python train.py --norm_eps=1e-05 --positions="learned" --warmup_steps=200 --decay_fraction=1.0
Each number is 500 + 25 x the weight over its row's rms, rounded and kept within 0 to 999. Layers, rows and columns count from 0. Numbers have three digits each. The size before them is the row's rms in percent of the matrix's.

# layer 2 attention query, 320x320, rms 0.11, rows 88-175, columns 0-159
110:492499474485493447531455483543503484471544473540508539499541480456516525490433491529498502471460475421508500488499468489518512493484523544469504558505467472453472484517469479457467505500549475549482499472485482488483494503459481509521504527522463511508480562546468451494486453488518512512510502443454488462501511488457524505507499493532502538469513488511480501495513512503508480534465490513526486480489507448501522550471503529502536508491523471489512502502513471507496498492489489
111:454481496500517485467507478482513468502506471455480484474475512480479502474478504509491512485504519525545516505506448465497514512535529490501491475470532466505526485498539535516473502486525519499510503491503512451547490480456498481515478475513484507528489515556521476527476517520463500522463496516471517521468502528522497503504541497490494509517478505497509491472536504512499520462487486484481490566470548513462474514540506550503507483506503440512495495488465494476478493485465528
111:450505493466505509448533521473481509520487535489491509466524520444506511464516523467501504514526489495489501458458464499525545502494525485487520514488475460496498496469494470476501470559492510556494493539481501427496481502484474495536536446487485481494536509491466513524495517500509496471480519484506505522530503544514459512492470491556533521485473482535486474522518492512490521471483506501517534525489505484491509483519510490490500495524470529496525485453581492462474499540544514
108:504491517469483488525490532465500514490508508517504548513504454492508478494501518511461516513480483488483502520502483517517481489454481517469491476496460525491461522493495510504489479500505451513495523548521478549481492482499464533484481451531504499473493531502485529484485545493509425460503497527500503453490493481457504467497480477518497510493476517477502511522487523526496465487525544529473451553494496504487522504523500524496519516492516503571484489497535559503480540478486530
113:479499545504483479475504516499522521509477496480524485539502456499481523480500499531547487514501495549512537521497537476492499503512517481490502484497529552529468469537526526451515494483482449503494492489476483505481538470528527520507483477510544504545480502464505495528505516497501494476481485584510496510519554514469451510469483539567515505516460517516509516503475517515510524522527505482496541465499515520514481488505462467486472501493526579491516492536484509513504463477507467
120:558488519510480456551463493505503551504561492509510502473506530533539509510546494488508512505521513486522535529505469452500502488537490531499509500506521472520520456525494515476501476444483557513499487517491524521498517470518512525510460486471520490487477462486452505514517460501516492450485506534466514495492526468497489540491495503462532512495542519485540533464514517528518507466522488542522478492503545498527529520494524532455507467511508511474479467511497493469506491465575556
109:525502491492507508481469478534526500473540545517489539571553523518506480517494520479488503505489501491491503499516517484499498516498527467489491472486521542497511508469500524439474494468515506499515485496507465481510485451539476511465507553490513542495501460513450492481492524491492468583487530490507534500519498492485461521507506550510489506502474528533516519502532524508475486468497476519523489506511509434482523529495491520528479510507514447516520493495503475523532484476592463
108:473499493485495494543518499477514501510446524503484519534511511488483552552498521453561495460447500541536512512482520506492521488504499469497501495499499473519555528486480447520537468518497523507506481506464511485468463461560534478532510518574546516480495473507548497531505466538499516528457476507471518506508491519493469510530506491487521451504501514433472472498483504503427477515545434518469504511456490498536498449503496549486481508518534489529517513507459460483545514496451476
112:501472468513525506503475479515496476478503530507533491537522471524482478498506472515493496549470504480488485517531479510506538527500507459454487509539508447520491503454484478460500497469509484482539481510506525529457490520512460479472484507533494544481508514489476535505481518549490535473480441517495479532508478514512533485471501498485511508549493502482548488486496526483481476549492546497500469511533490481496491548509492524515488503492527524480473501483514497488499535486472498
114:456476450489518446479489484491451503539491532550491473465519506527529478536474536494485536504508499505505505492502487543517501504443481537477520486499520504482555505501494467476480501473531487493495524481496437524514517469543528521465484480486471504475484481481522506458479480522536475510504476484543488543551495514484480491533518503501484499482509499482453499482495462517516498473506505514510500539460449518496572506474490459491492496504533516508562509487501497522481482480494482
106:531525533507522499443509494499504491539472477515517523487515482517518515467515501486550550467507482496493466495482469502492501500511517493500465500487490501500492507518480476481499488490466524521525532493526463483532485516505515516501528486519479494517486515474516519493448491527510476513469540518462479515565504503463551487451525479534496463481512455512473487525496447516483500487460442537526513488521485523496506508467505506514494494483514470468526475511506490499501507518511513
111:489492525519494495497489521506528470550479528491531500522502504487518446464471529504454531515510481539485486527476523522493473505512508496518510512552484448497486493533496493542495481488530462549518451512466504512523504479542497463525503489510519503501503530469470494499499505504466507469504484485483494507509471490521499479490549504494573478485500481494511492524504510523514498516432504514485488459490493453511465529497482522500494513475538476493445510473487532497465483501501492
110:506524549529502522521488517515487565468519465505516474476529465495531501510456494489522510504501483516531528516453517489467510503517532446521452503505502494461478497521554528558534530505486502519517475497512525501487518507477471492496515517482523501481509502495484508519426443490508525477488508467502474497484488494492474507492534526482454479528468512508526499515509546538489414499508511450469524504519524516458437492513506557521534506463481517532509473514483462533509438487503502
113:462508494492491503524512515538460524483566476522540496510488507470482502524492495451507456475481473539478559472498511531481494533533479489474502497519521474461495479497490480466484513496495537483486506481494503454482546524518511485494502503546467503497510507498495473479447539466557465511491529530531505470480528492494463472516454501522523490494450501513483502464522475461529474448527514527525515498520507487500517494509504526486462477488558477447465461518470461517511486466514519
116:551506503509529520517475509522476458508533490540559499499501493488541543509441489524471509545499484491460496516504486478454509521528432512480493527514465505494534492509471474534515485464480472509504502513504434461547540528513483504476491538512498522477500486530491495450474507492532500497514484513519515500492519478473504459512552472530505518462482490509511510480484458443516495479536521448490500526511527471555521489481527524487492477511512514483489526514520505488516537489484493
112:501508502513493411510500500549525562486495516533479466516501486481505506473468490510493484507477469475508477462493515521503487526477497541526461511475532501496507448538509471470524492519514510524466471514475537555513527530477522534502503537500511489543512479512482448527506520542454521507514494498535510458490494520515488507473540501468462525520500533479497514526504478533471511470495499502510518475494468494530517504536517500524489522511501517486542514495525464518472520486517463
114:539496506511486512494530521496523497528506526462496485519447485519488509536525480475496474508511516481492469493524480435524484468481521518497514489493519460490437533529475477502480501511486511549544519489524530492508521505500496523507504505483506492499476471537510531525513481497511507449498530515515497485496530552482494520478493526487471469501478496440501532488511485509488477500494486528512493494496531476467510527507492548479457485535518546491477504493515436498430500478476472
113:504470515476527490500507509524510493527478529496492459539481505509479476517506468484474518532516481494457503487521513481536499486468489518523461540520467494487447468498512527497515482478484474482496522482452463501519519493477507509527452510535515507521473489519536490481535478528513527480522507515522524501546522502489502515451538477541527524507512494458495484464522552506536519478508512541519495515516455532482518528441489510493455456518457496478460535483539505532482437474518528
110:498540516481455497497483493468470501464454503472483512467463509494487465476509520526516495508469459471479480488519509504530500492518499524526533522494502514521557508495510477458484547539539488546519482521520518480495531536494511525519479466554494512477493526455531507479521538483474516510501482479527477479483515498527488523527496531510502515531537492503457485511508506477532495453488501486482460518501506524492486498515524459518551493530551407484505495464513511475519481484481479
106:531500526457504511517512473507496476510513550526510495486527460480481546455505526499541481545500515507516474509506460500482485546507525524504504516484481447543509524508492484486515477456503482512546504510492518526473525471484487488515508551438486522466494463489483520511480481516463502537496503501531479486482493467535458498517522468521522521481516488479530486528488469495536495513518521470460489486491527518504514490486481527498502518477493489515479503474471492487458511516524492
112:552487492450508499534495522486499500491470464488496517488491502538500504503485527488477486519484503501462498554462522466490478488444486500526487497481494528484521515522533485535504471505529500479493537538557502488498481486512459497524485588488491490441499491496462519498502499523508536503493495549502507525517506501521471540527518471459458462524498490492502564479514537539538460491457535462480479537499556531519514502473512492517496471502496457467505486502471503532508526517495516
113:560537505505494462498494504470496538512515511538500517508480496549510438509535497483485502511503543488506456499492535519517535506523498479524498518510463527504522512488519497496486553458531526505478540513516454455462472507475508517501500468498501501485496521527500509501478498466504446472502522510537466466473497511474497529506501494520488487527451495488478525493503471512536504489534512513460517488480485475537476514507515481465509486498483506502516519515483486531486479452502485
109:518496498511496485487481521483511496508472521479511462513491508528515485508492510497482493496499475480545513508502505480479529485500493484491497482544466463528562505539499508508537491471486518474539510468463483529501538522475464496524471513538494488517491523486488465489550531508475517528522512530519485552508515512490514490532503532464463460495491451518487484486488503482464470501490448510510498549470510542484488499481487518478488491481540483517523545461474494485502516489524531
111:459499472510540453535491496500485469516506477520488511521510517527488502481548493519511495513497472477506534501493546463539482522539475480463507518502451486509549464487524498481517487469496500517496472515452478469565482479504487501489487483517511515487475502534497499489444537467491531494515526494521485552484498490515506533475508501524506510434506492492514507518546505491495533508485477491527514502515517509536499477486486449474486479517523507520503518519503520511448525515512490
110:529468552550473531480524492529503509501516441542527530468504484469529477466506469542502530506480548504469495469488442484548492507528514465530461469452491477514476462497560510466530518521532498482507500491526487510539514528472517499536533517499485517509487515481511521505510518492481510543499462488497493510523554471520534489473475499448503551500502472508455496469480521515468504529531514485470483509470474513497470489524481531465507522519511469514467532509486521456493490490476511
111:476499437499495530522500494512473499537466479500494459492537467484563499501513490485489502486492497485452513548508450492501499442519519494492492510493489485510466499530503515513492522496516538504487522476467529476488516544494507495501502498423499474496497544536477500464501540599485490509494490483499503477484511508481488528504491497514482468495507505510495508521477524456485512507462478490480496480522443524504529480507508516451507458515546527499502491512523481451523470484522498
117:519478535469490496520475439547442434468523520492517491488486523526514539531500523494502505496515510485519492469526490508488444435468459512509513534521496468466505529516492498476522540506542477491486534511466520499505480466496510476506516534532454493515495496448476487504490550467508508507512520475530531489508485528494468506554483527481469452544474430530505522532448460518553506486512473523460514496539511468448487533491493510503504528501519480471492510534493500492529513481544526
115:482516488480515496444499560481447466467513486534526506478511501525519502484459499463481510481475513492486497505517517497516479501484504553493515474546555507521471477449482521515491572470494443486515575511506418489517524510521522490503495486465530477504550455474494489494517446529528503482484505506518542472491483485522470539506481506496476468495521482520499491487503498499527489474513499464469506443475501510519451465493538501509460502534513536463495476496491493510480543437523494
112:540504499526502474531499485529500501484515516478560511521486499502498517491493511507480517542495474519500522511519480490524472465484439466506516493541555479532536519522481474530493496498492466524504485520515488529520511473501461549474534485493454497444473490489478477520559472523510497485554503535462447529443504481484473490492465528511491495512514498465520463475467518501504466505514468469497490539492466505530501482486478496498516528471506501528505524541475456494506518529477541
109:506512516497491509465491539499509468482501479485491507517551503541545484511477550480453507558463509496539492492499515524507465526499504500480490525488483525507523501501502526469527459523495464491509519448492494481459527511519470511520470517524526479537537479511499522520492489497510487502478473462514467480489533492498533540485496484514465529561517496512536494478512455476492501516511480494460522493489498466513519496479530456502510477474473561492536525491501484483523509500477518
116:461487503457517516479473465511504460528551478508517519538480496485489507547537495509491504510453478510481486506484520491521473491521473487543506506480463510542505445507472493533506537559464479531490530530460494527533496481511476506481519503553547543483472523492489503558489473460522511520524504536478494504498460500485519519525461492487528520539491536486484521481523482471491532501468504507450464509476525536442541498462535472514525519540535478500487494510504456526436509505522469
109:469491503519467478515548496511485460499463485483456483546516478534474450493494479525543511488454462541545482479499517502487530471489515470509496567521465472527516498541473461484500514478480491497502495491526488451452475510504507526487496462509449535500480518496509496595481434510495505486506506514559470497513528505491549506466466567476485454492543492511482519485478518524482508489504550512526533494485457495506515509488501475498504451503530487510542536474504501538499511525455513
106:521521495507503494486466489467511472511504510508518512521535508476511477484503499552508495500470500488499468493478517489520479504462499473490487530479514481557474509532539509486531489464476513554519526530482489491510477473540508463510490452519546471514483555505514544505512475535528557533559485546483498502460515488516516522503507450461486517519509496526479530504490490500469484528522447518537519469489486485518477482482496494506489484494517467508483536474493500506495460497501533
109:511500454521497498453496484443456498509517498507495486533462499490530497491506473489485489554512485446477498519460504496506503467484491475486483482469488489448469498518496494518495538529509499475489489533516523570493440527472471491489518482508489498474516509480479549502493495505501518487529534530502478494519511504506538477527558462527501494547485475503472488515471515502474480523554470488492518488505515491557539476517482518517483517517554459496467539503485495544491530477550582
112:480463478495535552499530525496490514512491534490507498508526490479498530483472532492505500514508478519502537479478511494482528542466496479545527521509468503487490508536489489518463470498532492431479469485459472460528498521538479515500510500523485519506498528527490507492563497544493515515502516497482512482519478500493501461548511490490521467434476474483516532478516540512527489529498562502512461519500550491539571501507494482503427542468455481493556482516475510526513498498498513
115:470550484520511516474476470496471466528482527486495535512532532497476498527491474507489491549517463476496487490471489496510511489479496539486495518517515509468513526480477482491477458488485507517509508499440542467489501512536463506489538486462514509448515527468497474488512482495488505486526521472473467521507522549495530501485489509467471525514492484482500518476506480482498522495499505547541528468499515500516471510517536517451501499492477473522482514509495453480410521462493443
114:488485489493493558485483471510467477459459543473493509506526480533475506472480507495504514469501527470508497512543538498468485511534483484502503490450564497452494493519515514528473474473530525498501461470528522505496461503446508473477462528506516510490560522499520495551514481497475485444490510480453522513474503531467486530469566516489523466515534494477509502509465454535530502500544484552495478478494526499501472512520444502487502477541530539481496500513495526533514499489484490
108:490506480473504499456506531518483532505514491515486511450444514553457509485445552487502526509514535535517487510481502513490522489471471464500492505520491503485516460516523553506506438504511451493472556524496497513488482524536462456483487551494505525514474528528469538505524485516502476492502474468482530509449541561507491516481500493506497509489508516495531514497526447542489503454492474505474473497473472530507480497512462494514489549509504475530468528482522527474495476492515487
105:525529491498494480536525521495506497526520454500510500478528478492505533509472533480464527471476529485474511506526543513489438535520505500531455468542483497501474500514483480548503488500560489439495510499503488486525513493509494523486483521546497497552483497480496494512505474499517511510506557495512505469507491507510484478492473497531451544486524495502513511481504519490540477494500491480526472487492542515500524508496481518465520493486515488558467521495500466566479511510552510
109:473464481455483530481496468477482463493493471476500478569490523524532531498511515519487442511480437484503484522474476513525521517513493487496493469493500489473487523470515507544493497522500511492510468508500485488521515527457504484508494541510479528504482505504456480505522514545484513436524511498504495501505447441540546508514510489475473486519494531485478499486474555527499487477467483504494493458477515501553533505513478501526540500477464518532523521481463483501471538496504497
100:566504471506496461421481507471480506549477494508503494504543485530501503521519472512518512516498470503507468521544491536515496477516481515521501484505536506481479481453544510462497498532498495486498449532497508543519511522461481518531503499512497490505467516483539523490496544463493523464497471484539464483510514500463482486479467474510536497488514492492450517476519496477514512497507476485490490556522506493525482500494504512495502528552512524468525472481424487499517506494454521
093:495510468533465439519484533490514483477440549481463524496482428529513481453479553540546502478521481500484495485516516499501462440469508438512482469469475454501501526509499519522504521498509518504495495525484518513512516477497491485526519497534438481510537505492479519517539500489513485481503506462449529507531473478517517508513508524538518548455512534507513482506484491489512480470539479502503487477495537487532530493477525501490506513542490475547485521504553512517480494508531462
098:569574513510511520489525507455490527503494453493442492442517491483500478489510478555507506507487453492504507493435486503509482499531542484463520472518485500532477504493518536480519504478480495544494502508489472514543488508487499511474512511492529511504499475525530480504455493525506481496455544488471503510483446508530540482543525511474500469520511513528487480508512461480485489469508512491538494550508518527522547476488450550490517448524494463525518501523469512480486474501487515
099:500485524528510512520515494468472480484518532518484479518490516504481524484473506509481521499463538511507501484542502473505470493506501482481509506518508512485472491509494489489494488529494520483488504476564512471482508473459495447458543530474502509471494517462534507532510507494448523522511433492550534520528482543505522489485522487514526530514511530480510473482510515549478489498501503521558524522527494474533459516450500524533494479522513523557439517527535491507547488486545495
100:480523538508534503480445503485480506528457489483463489453483511488514455503488516512457488495463476532486448494507502522543493502488488567465461522502517515519511489481509471555521475540457485462480533504495485472514537471447507500486544473514476496456512525495488496497483509546500500496492481478457503500525512502552499520481478546525518530493482530492481512482538538467474505514520526454547444529505490523509507447533532498494489524500515508483528547527527549523528484535491513
101:485539557477515513487503491490508472471502487533508493499484524468492519474508532528496472497531500515497513484499540490543512470473455498482497487486496500476523483554412482497535543487535494501496492482534508524496557524530514484503508532485473461482505512484499446508513512494486506492498499492512480488517420514474488460492484474496485506525499486569493480526528521516526515452463524461491509489488487512531505502486508464484503541518443504478525512527468512463504480510552508
095:474498478502503508511514522533538523524499542516502568477472494478515544460485431494540471490501528535506505486442515442541492495512487467544515515499494549485508492479532440502463474527491468496528486512466466489522456498506519455465492524514453523501508521522477531475480495547496487492502533509461485484517486520507468479482467514480486502508555526502499510530488506528501502523485505527488534524490494496547540518499516491512465518550501498466502500434526454528468498522487542
099:488513521491487508498507530481525504513529475502484512491535483523505490533540538450552504475502449525541490501491449545511495526491533461500500542497528476512490489501508555498474526502533525519516541511516471524468506497508515517487510543503502481478448522479520518465511467513497462498498493490498506508520494474495485526518495546469473450491536515528480450513537517474504493502516477531562508502500504487535471506518483484467493485528536494518499539471506543476519550474508444
101:518463525507489514476504459520560464505494490539500513507446480524508492488449506491511488478501546521507536498516531502504542464499484486521529492518451474520523520473551479488480518501511485531471503506513473499542469507513518498500512515533460522529516540519503528517472505557529511455482496542493477502454476513524501486501503503498509533484526451497508505525507496494523486487515487523533517522503479451465494469512553489512523516494488469501496468470487529506509492483540483
099:465474495507491472504487487509504506483540520482493506465547485484541544488532480505486473508494528473461492517520502477494494507487493521507518471488533506491494517497502542516494552520514486549462478484557478520514538481520524517463492487475508489486523458448538503528540516448515477506470543494523500474455537524503519527485490479483487501467494490494502526540446541510474489513516529489527495504489500528544494513481505523525510489499517493481501497453494510501503507556514476
096:473479501471511503492495509498479495497462504538501505471511461524495508505504537526501526491496516501486500501490491518445513473487460489510525502477481526479492461522526501483495517527473494477521500552473499476515545519541502510466532470488480514544460486505441458479516477533438487507493505526510449501468565469533453506522527508526498541519516511517522527508531502511525483487452517505516506515557559495476516500493495506547492516466527486460512545471474512580472513515505492
101:494517516475485552534490497495449530493474539522527485523475468511455485521486459505462475514501527474475495508494462501490490469499511481505504519508486531509495520539495526506477488492462508483501522489488482480489509503446528489525496559493512500462494483478502482491502507447516479533557497517528505474515469486507485515458484534458533509481485483537494486485468469483464526494539511545509499539449484521529472488495470478514454524495514499476504447491533524475486560461490490
098:564457481526557456544455505524509491518519503525522452497514523494486487470522540523539465555498495539484497527507485498499471478505509497484508515474507525501502481476506546507480493490469517506493531466495505504447482480551489487497483512513531520502535476496491463523495482501536523513455533487477477452479513477493446520491522480508519497433504494559473509496548503501505461500498436503516554535487527510478536492501516477472535514496543489486482471529502466479535476495503516
096:528507504483489486465533514515548505497485510517533466429510525529512489492537470496538508487493499505510517480494501540505473539457475484483517501498499496496543524514517516511514517550503517500510495506505467489502497523514559467543522505495523505476517487458518475480482519474531492515549494551513505501494525477519517501485447463532493550506516476478495505474548497488502471455467548481466497494528553445513491492492513429521527463477520483499491508468493454512467515481477512
098:526523515479524497535502490481463467500472506515501542485477492502455521508464491475545457439538480505468507504479442506491516479508518483515539479502520511487499504524515507490537502474497471510541471514525504528538482507498521489489478520475473494469463481503514469470545506471554537477517519497488474486526492500530484501476491532516479524520442506528513513496509515511529516516513489476492497487475495446501475528505483457506498480494548477507491470535555435467491451522471493
102:519509515473457482474511488513506513467513481466470488449490481522480485504503487479485482507492523523544493484479530539474471486506506490515486495515537480479467489500487505506495492473449482513518470532507501482522478536490463495545522514484475465444485489498516473520485473486507516532491471478496505498525533493475490471498546475474484527515489465505527533524503516513495488445489454497532499502508488547480499502484498489508494481463511500442553475496507501498525555510481519
101:473467530498560524488523529500489483475489498522453510493529503486534455528518511510493481502531497474531490514491500492489491479505525446508491482453471528544486496491544444497501501526500524473481494507524501497499484489456516506507543502518550476487499514523514502519479478543515496501474492481531532482524445503505488491515507465527514480533529487507511520476518493561521493490481516460487516456508562512462516462483501507498536471528516536523564540516489507460512530514476489
100:479521531470541494482514500511529521511487516505513536469520443493495534515487476509493500495496526509512500505508453471539533491466515473480535491468479474468492468553489528533515496519484498489532463479451511485492500423470522539539537452452464501530514510534507538456474550543525488496463476480504515547496484501458453481514531501502542469477484492501504514495514507510518533485541499544517497516501498500523493458488458551497502502509504459466485456465462502510483462543520478
096:520505479515496495520528526518515510500516492524473541521519506500506473553494484513479488478475486488474530466449510514491484546474479499515509514518514530476492488531503510505451483452530516501513475556438508506473481515538448451543509527541466508503547499513547498511512484553476508477526494490533483504561501521465478494473496506500494489481500473503520505510529460523503493521488499546505472472465506530525484491465448531561533531488499507518476513552517524488501455525540469
100:514486477508454500531486550512470541503453467489512497510466479537507485543526485587483495502497520472516470492500449494462511490534528469494497505520510495481472510495487479573520487490537483509491513522499479530489495500527531531503538464469486483480489514493530499469474484530555513555480547505530495517487485557483517490499479523538497509519512524536507525492505499487515469467488472493550549467517505532530487472519528502494517532497483524436489488520517532472515506457469500
105:492449531513493522518524487532514489551488542502532519453475480465525486503448473501485498520528484499458476515511502508522480487478495486460517487488469473517500535545486515482533502466500509501509482496461490499510540472498470529521487478484483521479496533554488534473490523465434516493479483494536461515529481492526482502502489455495472522519476512497490465515502462544486514446478445510496500502531505507514512476497417493504481504459556486518481499544500519548545481486496464
098:508505540482514514520475553492513520517547519493496491525496552533443476495487506455470494507495470532462476505501499520468487502490490509426479509508505488499532526476503453507496570478442539536517501502479482487485497525485512516501467510472492494557465483478509535523526491493518507488466530482459507479539514552486501508540509514500500535468497509513506516513476520551481509504528483524508520530524510482516530596510487490519457483506540476509469524507510505474506480481487496
102:482508486478464490495513504506474523505566541530515506528501498498494469552533429492493514460502483512489484503502519490503480481448482505505495454505471523526491476483465491505515469471500483495462501471547503484509448540511471516508514487524450547490510536530472481492500512477532449524469518499473507535498499535475472497527508522475509493489494513485483480559522485517526523475483510511526511474508455521543520511519502522484467509528501511502472476544467506447465492505508469
094:487472510489484498540467470466501489513524482513447491477531467461487532519485541475501510531482446455503472546482523454486521501511507497513470537505493513507512472525533537518489526519480475499494490533535492476542505523547492479457511554478505505509490490496482535500551513525506514524479506489518495501520495492498514545487540526512509469527466472459494479507567502500468497453504471534534479517511518478522492484500527445481526545542504522484490476525475507496488469533492448
099:529497446485538509527484481515527471483500535530487497488485483496512506545462525491506506485516486451490460484488480537496560502469538475495478496513471499543548505532492542516451489505475516502524501471508484538473546504491463507457534529523512474467513494471451487490506520474519520546491532484509507485515479473480530494504461492505566465514503512469496526512459514468468505522471511566505487497509529505522524489525489462523534459541482491488534543513526495480495484481494464
099:489479493545516498479513491512492469524516487488513506500554538508484540461496506536467493506499526509538505473548489475526498499511483488483514482503464489470503569536461519476468457474459511486528467463467480536526510510529475446518496494509493511466485483525514495488543505526487478510496457488510522528519486498565505512513537498476467516510526513554498514542457482543466486506478490504492485546476497481549520479497521445456508522492471504496473502493517470504490478486480553
094:540443506517484520513502477518548523461522488475510499490512534468510541513454535500449515482534523528478511459522512454483485498511509479512489565517512487545531454479502457490476495510530523499467506488477519477488462474496503517465479520514515524486465503519491492509481499481506475492488513461504492539472492480528516496472464512509500550478455501540499514496558516482468509509496536478519460507525543512548531490484500487519454497489456481473497453480503499541526504490500492
097:500469511498469532504524536501511505496494477548458488474526504500486508518480507474521519538500486494543486514494479515546515569510509487505517465471518499489492506492504481482533509441477508477456477528495480586521493487484502492433485499515440497518533471479482497510534517467549447508482490500494456520493479474525511439470494469515465506509486504539486491493501461517511518507476509509518482508488495504504505482523520495491502519500565493539521505526468494525498519528527490
102:520505452479483499493541525456493509475526505506510530488479494499504509524543511479497414470473523514539454513460535450556520562487520536503531488474507453492491551472452486492470576509500541473489487512504499524469451452464494478498542520487511483494509483522483510531470497527525542510472481565515531502522512512513505513484486523515502500539445493514469500465490503463496458494517493516532483520479524491461517512494483499533512509511532496522462531516431514503478478499505517
097:491518461476525480534477540470524475557515452521494506502492491519486475504480454513472477504505479467545530486532444519517522494494504492515507535479509487456489513504516473463529477481516506481468541530553483499469509491487480536437469469524472502504481463511531505533502499575544486490491499476472454504488512480494495496521477508469501546499479491499525523513573524496536466524524526483516547487465537502485549484520471471480531509530519536502497533484480502479500470492486514
097:476470516509545478518519514517472504494522510494534463521518522517509479476532493498493551490487547470468462492507515488517523492499483524512508454489495533467516491469512474532495563514505526489543479502543482521510462519526473550509475438449486526474510498547500523445471459496512518480499520462508482492504487441547503519502506558518501465501466496472529522487498514495478485449534537520503535523536497527499539515499511513513451527504513479454496491511490504531478485503518506
103:477468457534461502429478481494553492499552507545477517508483516464497477477471519493537487489477496505522517465495500526509521524504494524504527495511459488493526503491474528468499494515526534480529473471487533495549507493500486531515483529507490511434473481513514508489524495532484501455467500531538489481509470517469495548487479522523552472474482503493489488531488503511500529528460441510484509507530537490490508468490483545478467513504503491511475515495513549497502527480533511
100:567480466523513478452506570486476486478509550517482487507489473505491523454479483478520504507508511521506495499498534485441483471497488517475507527485571490468503469477526492496507503487546513484518523524508477497549551499512511502545489492506527493518481499503469516500549488535506506509507514506459531461485471486474493510512480464466483506494483494462485505489558493516517501469532447480504475528478490497520508519503490508492480512503478464526517481537500485540498525497491487
099:551486471521486480549485487469541486485543486525490471510509515451469461510485499504495489537480511498479491541503493515486487486494493508474555532504463502536498533509434488513513443471495492492485520451465490510526459489477512460497497498453493446532504517505506505517498529544534505500520523481513496523469460461496521478502488492486479569515517496494524521495521492514517512466506511512475489502514478495448531481473473484497462515559476465506506479484520524486497501487528554
098:481548465479474482458479517524505488480480488495479527473457519493505501482508514498525518541489543467468468521507497510472504498508500512493491520509522505492514500515503482484505523506472460528516439522510472506491458534485524515505494523502564508505483495495492526534485495531494523485530493524503548495537494557499582534475492511529492493502516529443493507479509489566487504497487501550529513492511519510519500529492509432504481501490483519523515501492438465474490500485480460
096:467546470492455500510492509481519442491494497480468487476525439482471470508510515479551519517484518494504498514524519518508513498520470517537526467509484542496542485481528510482539541515514485502494521483458466498502467504527515464508516486442492508450505501487498566516463444493480494499537487479453518521491502501513511525466513498501477518507483515516516509529487450510492552486529454525517520526488517496489502546540519490503521493508507536476504519483501458517538491500493506
100:516506491524501522506505508486484477493493472529490528585532499490428516510485501498529496526530528498461535493492517443512512510509518470477497441505524493495497504481468448504506488490477460528493492512480473549530491493473538502501510534467493507474504502513546496510466547530507524541511504515509483509490522496524470521520494489496516512489483514434491507491511555474507539497477471547517493512499524511485502519496521489508509505472487501500517474523505514555518484500527478
099:440474507479504522471481454487533451497480480500502472432479498519509518478564529529520453514498508504478502466518478489527503521502481541500494501523513532489532502510498456547513532448492527525480504490525484479485494487515486532538498564527456519493513500484479496468469561507478478502460517526555512491481482504500506493475506490483492488502499492497527520527522462469492532506541486526450481534509487530504504521488475485468527521529467522495508528524530543520491469535475461
099:521497479497500464524505534501483515528510519498501498520483454526493478537526479512540543482501427540503509512477523540514529462529481477444500543511524473506514528491491538512542527467529490485461499500511471486484546498461477544504465534517474509521472537524451519482533476485483525514463512536493499489519492509512530481487477504493501509499498492546479499523492508504487526528503501480448545512490498467498526487486504518556513480519476529465452492503516494527542495506519513
101:488457498507448490458511534523486501493507487492497477501528505478502495522507476529473515455501496495485481496526465516513540516507485485515493481524517541490557500540503477490459514474494481482487509518511510478463446477462443493550473523513503513542507533471520465506518476509472511549484538504479488448436529510492501499550484520556480455485525539478488510486497467486478552511503506545512493495500470501505532485513514539469528517510480516466502462510474498499494502523487486
099:465479505499500521546453541522509502517499495486473520528496507504518513533504493500452498522436533492509520545525473521535510483474483542530467505523512501514466556497536491519489512473519501559502500515483491454532483485492485459453509584491517496530481470550488523487478534511510490506529537543463510489492500472513495499514545530529525459491488488513515489471554455510497505482491491483492535484498511496482499471482526512486528538460541536546520519470511458502502446516509510
104:530484500493529491515530513475524545495506476455487491484523483483475492502486480477443483477483501480498517509550525504511486454542534452497502495495495437519526502520484475536508531505513494496503532556492535465539527517477531520491490468501491554524486547523485503476538510497473533494511467504510469514472502520536477516537483491453510498493512509544520529523501479448519530476512464491479522483517493516490469488490482489502493465472507493492500483542518495464507487519474520
102:470522476494504505530473510489500532512492483514473477491483534521461517494502483524487483483514515525525483480507499472486480483452508493486475526527466478464506520493496513468566492498515497534463498528542506500473523484490476513534527496466521482505518525492493511507490475545513507509516466458469463470498510498534501499492495488528503501501518496505509526508537465481470560498473533521432541523510486454512508535512514510523462504488545478520494506488485514509496450513504536
100:523493476497536488481503486480538490475461527519445487521476491496509490465509474519519495501500547522524535525487522466510510564541489516464527484480526497488494508491504520543548446494510537488532502466508455518490500504523480534490494483493497584481481462597538509480508492504487500482522541440505505486510521525513508472518473496508498497501510473505500520509462483495500495468506469526496503469492493515493504506511514489485455484530484498449457535496492476484489485525527501
102:543573555506469519483473496485503536539446468513511504537521489508489497481538460510507489519517531493482495484483491500496490454504505488492482479460521468493495507513521495511517484515476538516525507522495509481446446489520495535438473521484540480523528495522503510505457427505483505524487552529479486517528492479488515507467500502479489468504524506500510516492471540467538547530461495486520488449480569470516485502493517534509493484519507458553484505539506480475516528506472500
100:530481463536537507528443492525508512486507505506505514446488475527500481513523490472503533538505508468540517503492473491470503505507536538449468486510482493504507508512530523540548486507503464477475508506458518466500510525533481553523474510469522510506502475509514491485512447492538502494565490546487517527514452506554470521525489545497474541449470531551497475476518454528499490517466489543539509501459504470499503546481509487502515456567500476494514495469496469516486522499516497
102:500518470537507521494454510491507498497449484532493512512493468537503492457472498474515510538488503504483474531479504563518533473545525504475504521475525515528499513509520500518504488512492515472481477523498502521493485478437526484516438564508484511558507525560486459514468495557534464505524528505517523507506517508491499534506464462500501530514481508478495539472517488524497516498485514526543499477481498523525505469474493496490518505469491516515575501480522485534488530472519500
096:453522509475487477517497528506506480488496502477485502521478504489513506500520467485476475481524497516458486503517460467523457545470480488510522522468543487535477485485543497524490460517495510484498515494493467524478448524488462482495493493490555511553508466547485553467471473484479573498502510510519517536455486504512496503511544518549475502499457530527477502582521507485490567535500509505473525461494474533499513486481496465466500519524515528485522539513499491486472473494537519